Weights of a small transformer language model: MLP 512 SwiGLU, 208M tokens.
Each number is 128 + 32 x the weight over its row's rms, rounded and kept within 0 to 255. Layers, rows and columns count from 0. Numbers have three digits each. The size before them is the row's rms in percent of the matrix's.

# layer 4 MLP down (transposed), 512x192, rms 0.139, rows 364-397, columns 0-63
097:123091164103112110135146139151106112123109144144156174123094157106061152088062157106114155146096146107069040073049105146153128128110084102117158123105092071164165144190148094144167177163117150
107:079110127152094130119123076109141119171146154145081167152131180120135157128058147094198101085169056131118138154126161159179126104129133175135145173076121171155102148133084102160144104105173094
104:173106104071121117111198123127154140155138139142142187131107095115156152124204122138128126099161109119081136145083077189069122178132123130106146129156165159113133113093096126132106138121076122
107:113113119140163134050126124037182142126109162138129150141085116156087095126145114119105128150074103054192131105131187146155145137144171143131162059115130108205122171121099093148161149088156156
096:134180158099099100155097155137073129141109146126163158129169167167114106171093075115116096090089188079171114136050131127142136119160147116117122061134136131128140131150103135162141100157071151
110:117065115130128165138091157139092184119064084094120124114091146138109121134146099088115110190134157067106125139106158143124122136119057144163169124153109190094116162107083206111100141121109146
102:118154124137118105118157096148092141178119189105084106099069077138133102124128133131172103137094102136154142176062139076178182064112120181086127136106119108082127088023117090133167140118196123
098:103076127129134123175130140081066099148092130069129090158098101119124128106161155137129107095169105127129175108160059101109175105089164173101159166100133113109107130178088161154094163111145172
101:144064148163094184179150135094142113097113158137163157152116134154107096155075109114061120103067112121133117142127162102161111090127177164091194143176091111184174111172086098118111163090115139
100:120131136151112116096102087124185109091113119163085109156101134080051121139142078117146164102125108078151114071146088137117153093123135108119162105125190125118155139141091103138178086066156138
101:109159121141191130130088157099168153080114165077167158077097073074142137128124108173126122100151109133073126124156098179125161149110131122108198153071187153122111138125138163112136094107154139
098:145133127140151057130088136087110172110108150131163135126135060120086085115223066167153092118136144125125117160155143109175193152052088169128168159164129184094190138107144167078107131170146191
093:085159065123125108144098105101099122144090132143138169169140115074106114080138146107135145106142084107109123159102127085142135121079121162196151100072174099178107128102105124182144196170130106
098:128105177106138139163147203112159144114127081116121164108137119054088150183085112110101134137126125162153133092126123172075100119089158182119163142117116192125095179114123088116105116132098145
102:187150157116122143109101061103108151097141129133161127128191106166124068147087181096080132155088133127149101149128151150153092144173117080105142151202131115168107104173126125121135150149147145
094:139076138111107152197136138161128074176114094158076119122108113158154096141132079133091108127075055157180065100079140092159134039114158116111138141146113125167137112082109145125140134141157123
102:128081137140131158191174052121148163125159128142145156134146130167099208084079111196105162215079077152151103090129101144211097170137155139118126183160058087132118103158150111119163091129081136
097:124154203121101148186129103082111112157105186100149084103147102158142132135113200097081115073105164177161094105049177085079116190157147127152110137083143183167127144159143146147119136117116099
101:122082123160125147120130065103110132149063214089160211124102088123190061106108157052092146164132168152119108157094155176131168087135168118115137140109138123156162159097122091064142101150163135
096:102131165151198126145114070155134136150145152141185155115164143151113098155129087102131104159082114150120118084117094151099118117145135207159110189140150113178049091117087104139087110124153167
105:144090148146110110082104123114147185124132133101080122071207183135161149157115111101082164145115149137111127128137097135123097108148182163085119119141161138030066105148167150148133128116138145
104:151155144090148140075154126097156071147119127152150143125178121151139117120147153132148085120148117151138117089104148035155159166153115142131123163071120130053149180139118094137159157101125122
099:153116097132143156125127095211165106130187154117151131140116105084160125198149097168123131150152106138115161123108181110110128134114065082105161132134105102122087102112151181168070146178167096
083:132145184138097159153083127133167096093113120104073110146095042157173153160163155063062149183136106169136088128148092163147092184127137101132119090108161131195138139137143137155123112132139146
090:133176108141108085130126076142168184164124134112143163133086119134129096155070119064140078082163106120144154141137121081162188051087107113151097136098165093111149131135107144084146121145133097
100:194155113093142138140112114105118098090103143157114139071056071156163086152126121104158166137195104181135110119126133225174084147101150108120102174150106098158104144157123106127115150141158103
101:109098142104151158098175029165154115136209104126075151172090163173131118121207129150069133169094120108129191109081139091170125132141165152127100135163121134087115092076081137144109105106088082
097:122183132135121159145118131083117119126078165089125092190109199122110132068115168077133161175139187082144157094124154182143139164128082101203122069104114138116123111136120117094156086099150125
090:173089144116115127102129180168177089135121097128099181134115104139102147137161135073201157071130123107165119136174107134134103157102107098180062143100145135106161159148062135126089151155080188
099:102164179123166132126132168111127167110104110171140106130166133054112089109181115110078141162121098152140110181175119146090053179176125096124107105149111067174119110173114112095110142115097133
092:137068126155080150192135184044101129075123140081140155105110156156191106146114117137124164080111124114154060073186139149150165121167113132141191178112125166106166146143134149100091136120080104
103:108110108102071075124155082111114118112119120116183151164085104152148142114172139162066128174140163140138152117155084124153188078085129149165128170126144087117147111139093064103101162078162127
087:060170112106133096135118153134114135090149099110093110114142078162076109111104121150158109101130099101161079116141096165072106150107165135079170077146131178111159137138170077115127147121133143
101:068080161144139023109118142132171140154160154099111088158128105138183085151153092166118133167209125117092094115174119104186136124108104191068123134117115104062159121095089139110157139109156167
# layer 4 MLP gate, 512x192, rms 0.148, rows 365-397, columns 0-63
106:197120131120128061099182116159147141114165147120164071116147098165117173134126158067148140114107092143078119143117129134116128118193064116116184210113161157084177100151043120076159132127100069
106:121093108093135092148090138142156128108127126116141164117112172170165131080182151173138073172126142140163120147092184157140102070138183117118122084135100217151147087120137151144173162098155117
113:150163055153145104085132123114170105166143092118103135107120128199094105150190166152163197130103087168137179186151135163126105163193156178079197152172170122128058128131155112129125140098108108
099:118124130102119124115108088137158124152152106135143147158119128144103152132124102104114161159137116208093067114101161098074188124095158183124113198186171099155109119165133135202154092095145148
109:102161135140178111164174100136172138155079146092139099146163089125166158132158096140069109152124155115079173168140132172115081112109112122148146168105119137146126203105079163138132132125133137
106:163144157184094092113134083087137201104175210115082118122143101071126155142112156159176132111052128134108136120124127160130190206101106097132127070132139137148154126095116078119090140146194169
090:101125160157116078122112173160108141118064152154131082105184091085169119128107189083128130070149122093178150182193080131132120132138134150087119111153159066135151157173061116175069175095125160
100:085110157132146122117186152160082122126158146197115126098103143150104108161134102075080047156063123099139104126053118091098098127137111070113146102111138114113154106133152104138109162137127100
088:131185091142127109113154141121089181164138137115162115140109078127106095110178132166168136155056167134074171169135109107153112179143062172120109173110185176151139109181146154187105118124159153
103:083110087128145109144151162189105152104144162089118156186221104127069131076117144169151159184051144146122058161117138091129162075154110136120154093169140126138124090183118112101173060114121109
099:149137067115104115138114154116089119116137079145125134051111081139117093128109173150139092126120058103116164059074090073103118144109143158154157142166126181137206108091133148130147113090133157
096:126130069154099101131122106137122069121126120123135160176109148056091106166135187113121167157161125130099144103107142052080136125090144124103131199164176144112128108108134117132159153126129111
089:109170108116169124083146179123088147088100088129177049103125078087139137167084148081134075185136139114137179135133116171225110158134113086149166110121131107170158115102118157158143080072141157
102:138137150109131160108134073113141148110132105133153127202166129074105164135134199182094166171095088123150159111136134185096133091129090143163116135163125138118089118142122119090086115133134093
095:115142170109106118123085141143102162123201107108128126126166126096143074115058173160163153127136089171132073130122169141157135177061075059081119146170118112190174140151142114080150137180171209
102:116098098137173135164143140163142082135171120121104156163103136062146088077163113139122136089075135165085104046158131169075060130150129146071161137155136144150117099125144103196117112124130132
108:120144109156131114167151172113151143041101139149088101124125145145141128178118163174126183110076134168113115152115105097127125137152101162141152139146160179104142167094133097101157139103083104
102:148142172086078142142155119149107171177115141111112166109130131125146107124124138094143139212165163179131137128116117109172187145110155102097150095152155113125118125105114152130121089050206201
092:123206086136109096196143069185144154099153148133066161152111121144139180129075156151146143077156120107169108124149133197136171129148109222124078126122107118139160108158126127125142111130121107
111:006118138092155102133155121138111182140141102127156126081110136126164094095139076146148136142137161127110139150147154100100112147095230127112116113119132115116124144133147180170214156101078086
102:121136111163125112125135197150077121156163118177134139174130145072153161187130164120135143174121108173137096185104150076152130096110089108135161137120132160140162119088102155167176106157144122
106:177156115132148072176141133111171107106103156097065106150191144120076145093099198148153089172077160117135117203129123141060086107130137155123147126106164103179099195174117148146122037115138177
084:118152126149120179134137137145096087131152133087111158119160062129109085139157096100042138170116102120138142065077144089147115121112109118155082141108090147114147096168165145141165146090065103
088:149167090126150090108110117102155175115115124127147131157121152164120110115092166093115171084158154157146097160133091147127135130163167110178117088087080034113161120129146143123158189091128101
102:137085105191119192099111142138119118089103133182126104105084178087182154189128140132154141137165122153162116106163129144080127096109138142083108195149128127132102161118142086120157108120162123
099:100123130077098125132161141102163157069140076137085134084130151130091150109131154158131142139079120126135140123148088036141088161120104129077155139113148132105154146078091168195111153062118131
090:166105120160125122134160125137163063136100088123153120157195157094116162139123201113171134180118113169153111125160160126152087156104111102115123118127093188087151150068109112068107089096096153
086:175128168114117147109073113083039154143157145131118125140107099194100184104154162135139166107148192153137137106159115116143123132155113171175127091149123058100087189161145155165183125144135128
099:089133148123203202048124143136127127115097106129111152149120095125125171147123105100074156161088092183211122181157162088129134161173141136115170146107115152103103121119119139147073079126142133
095:081146124083099115198120180111100141167204156061184126089125115180137126095146188136167118202075146158138118204157124115139121142132096122174154164133093145097132143124136147102109094123166100
097:129118138075160078089117126127155106085159132169169100187112070142106096078179131130091109072122141173153114080121170144151107122113087118078138092091170143134139170116116112174071110124100089
086:134104122123124137179132161115109151137130135107154081080109140082129132112171118165148113111137141146117133077110144069120154148095231081134118137111126078133120195100117108094104125134118155
102:148130110143166099145115135120170105122142175145102095125162139164139113099108140105161105203191124137147121143122119150093155165099115099133089148107130096187096067193120114188120120114135131
# layer 4 MLP up, 512x192, rms 0.143, rows 365-397, columns 0-63
100:115163143110161090114132102122088133155104117113125139042151168080173084173135093146131134123118090131121125139144090113114071131165134132122212175105163175148085148126161195170216143113201095
104:094128096109126085132110109148159148148165142129186158168118092116129092091116131133135091124069085130175161142200138117161122107114125091125139121071137082193112094111101150141159166138157119
100:092164105123134101185116151145099128149169149106179114133150123098185110098096089079124163103094093133096057143093146118104130094176143213121132132161191130108118123126134168112176104158118140
098:140113110089148132149135142143138140114165163089157134169134129152154117130163149046189116145180143093129175088073193166136145107161123157129123134119149112060125099146143167150129125132053113
106:160156131133145127102135103147158160157133103148146115162147144055128081122138164110095110143136119101187153116155138111182093121095109153153151107239087171122086175068182099119124141141129141
101:150118144104166202096161092098125163097153150109138148101090083154115055157062118107231102150095173125135111123110116134136120143097125132130169134091179158152145141164125094134118141092157142
092:104091114147151114124093122085161166087139118195152116105078163098073082038158024137161174083141097123130119185115121085108129117138093141063109098148133118146145147057134086144058106104122139
102:163101149137059115157139161105131145149131110139132169140047149117143170148124185176091105056078139139128127145145135080147174116112094094081083059161116100123155152159078120110132142144142149
089:160128094126138136159140038156060111178041111117078143126118161110121192114128094149126119131131136094158130129164147133099048105149196128162096169151174136079082103053079118133184155143151103
104:066133100166106107109160168081143133107131211152173084183123135115141092155068139065137130122119194086083086220135107140087147118115112172120142099114109146112106137188119132099187134059125114
092:192147083147138127110139126136134167094116159173080068140163129156160100149087233097155094056131120117157161155134095120130073112158104088094094121179178059155097184169089102108152106158181116
092:113131178119092096103114154127110125102151129096141123117129113188093124123134070128128079128131095119126133090095181141153117138140067074067088125128121125062190146173150114117149174117175137
093:134091139135134117089184123168115151081095110098108104066120183149074119081142087081163176111133159126145133111112194155150079131113092084139156148102109176111163173150086133127104070192130106
097:111168112162104122135165106185124171199112176156125168102159152116148117140155118128101119119078115062224101132161078126124179143089143071077155072134176151107146100133101108085139117114107091
103:163146139087047138144104148119119083152071104182115128104147123139129166108164121154100109138163148141126146070115094137149109127202121144139086093148146083149086189138115072104143162122112063
095:141187167067145098191156151150156162165160169136116122140138112211216152071189108101168141116113136127121158115136143181094172150128124164188134059119170149107102140151150127102142136154123103
098:121136109042156156106141206145040085130160107087193096104101219115089139119103072116130128078130162092140132127201143175155079133146117187069128093158148116132069190098077135087176108130143209
105:164119135186145163163097075138169132060143167085103101131127096117090124160110120201131190101151077167201138106152180070172105127170099123139126145150149180156072132113114090168168204110131135
096:141162174137128108123138104121124153109177094120110089109145133055116146110066137111145160153142132103152153114168126107170168155182141103127117184185165111094137075092153129115154082168123105
109:102129080127078151123111140163114122151136117096150103111183188120093148118181080102108129121130114161153068153036138190116130155103172093163141157168117157119131116059123144160167103132078107
094:114117125141095101159217093098018111118101113159159145127163135105087143062081186156105123170105123129139134130110107114165106141154139176150122103112156077153119145144096106094141108137158157
102:108200131125109087165128134113128105141118138113124093081213141096150137114084133191151140132097198129109095079190118138124164133138157145099121145127192127183110118166136097113141098154090091
094:101124131116125140121168150081084158138039124099178086157183160123204099108160146116081129097165109118120096147116148172127106195098130095206154130096188127077147075152116128087091142160133123
086:119114108125131160111152146122124115153181080114105176127155145154122118109118158073069149171210169172111088137108070148116098139121074159070131119153122154118145121119137071105163133142138144
099:141129180137092059084127147098120152114126147109114123165142148123102132112134128122154117135094105156083137116092054138140122113156128150127084159139147113092113207160137159142116119113123197
095:130123164076117085115144138090089130110081125130098090081121207081148190147105106124084129134166152155075209172083122161114131174134104111090064105063125182097115114103084139073120121097175052
095:141138111145099106127114160132105135102114183193087127141106122176136184155131164175159097174123150110116063072113112162089163144131093121150154131144123144140124111180175138105072151055135183
084:137133113112124184142055202125162085112106113159147116082132109145134070150112119172120137154098142127111206066058132115186108118072141121137094136122115145144110099169093092158152139053101126
107:069136150143152146140097143151113161067098076158120166151166083087156089123118160113084187130102142114123084091139131163124117089126178088103138127145149065133122176182129134115104110165117156
103:138206068101102124154123132094184149190105077135141125137177118159119121093189135158181061125125169106124174171119182130147199185105115068157163116102137123108121153168140107154127077094167126
104:127104134156216110063123145107132112153135132099080191124158089124133092156129175095148204133097131122104099166078103097163103107134088091156126168107111136077114132133122142105098173114064181
090:131165113041155148111110127134174153156150127165090123106096058124165054067135161178152104143136098158114116130093128128098134089112079178151090112139181134102144122120123118117119150125154145
105:138079145146148196107145156085141120169118093100108108139161156172179170095091134136188114085155119146112112089140132156131101165147098119122138178130146164153138146131172129134151147113113102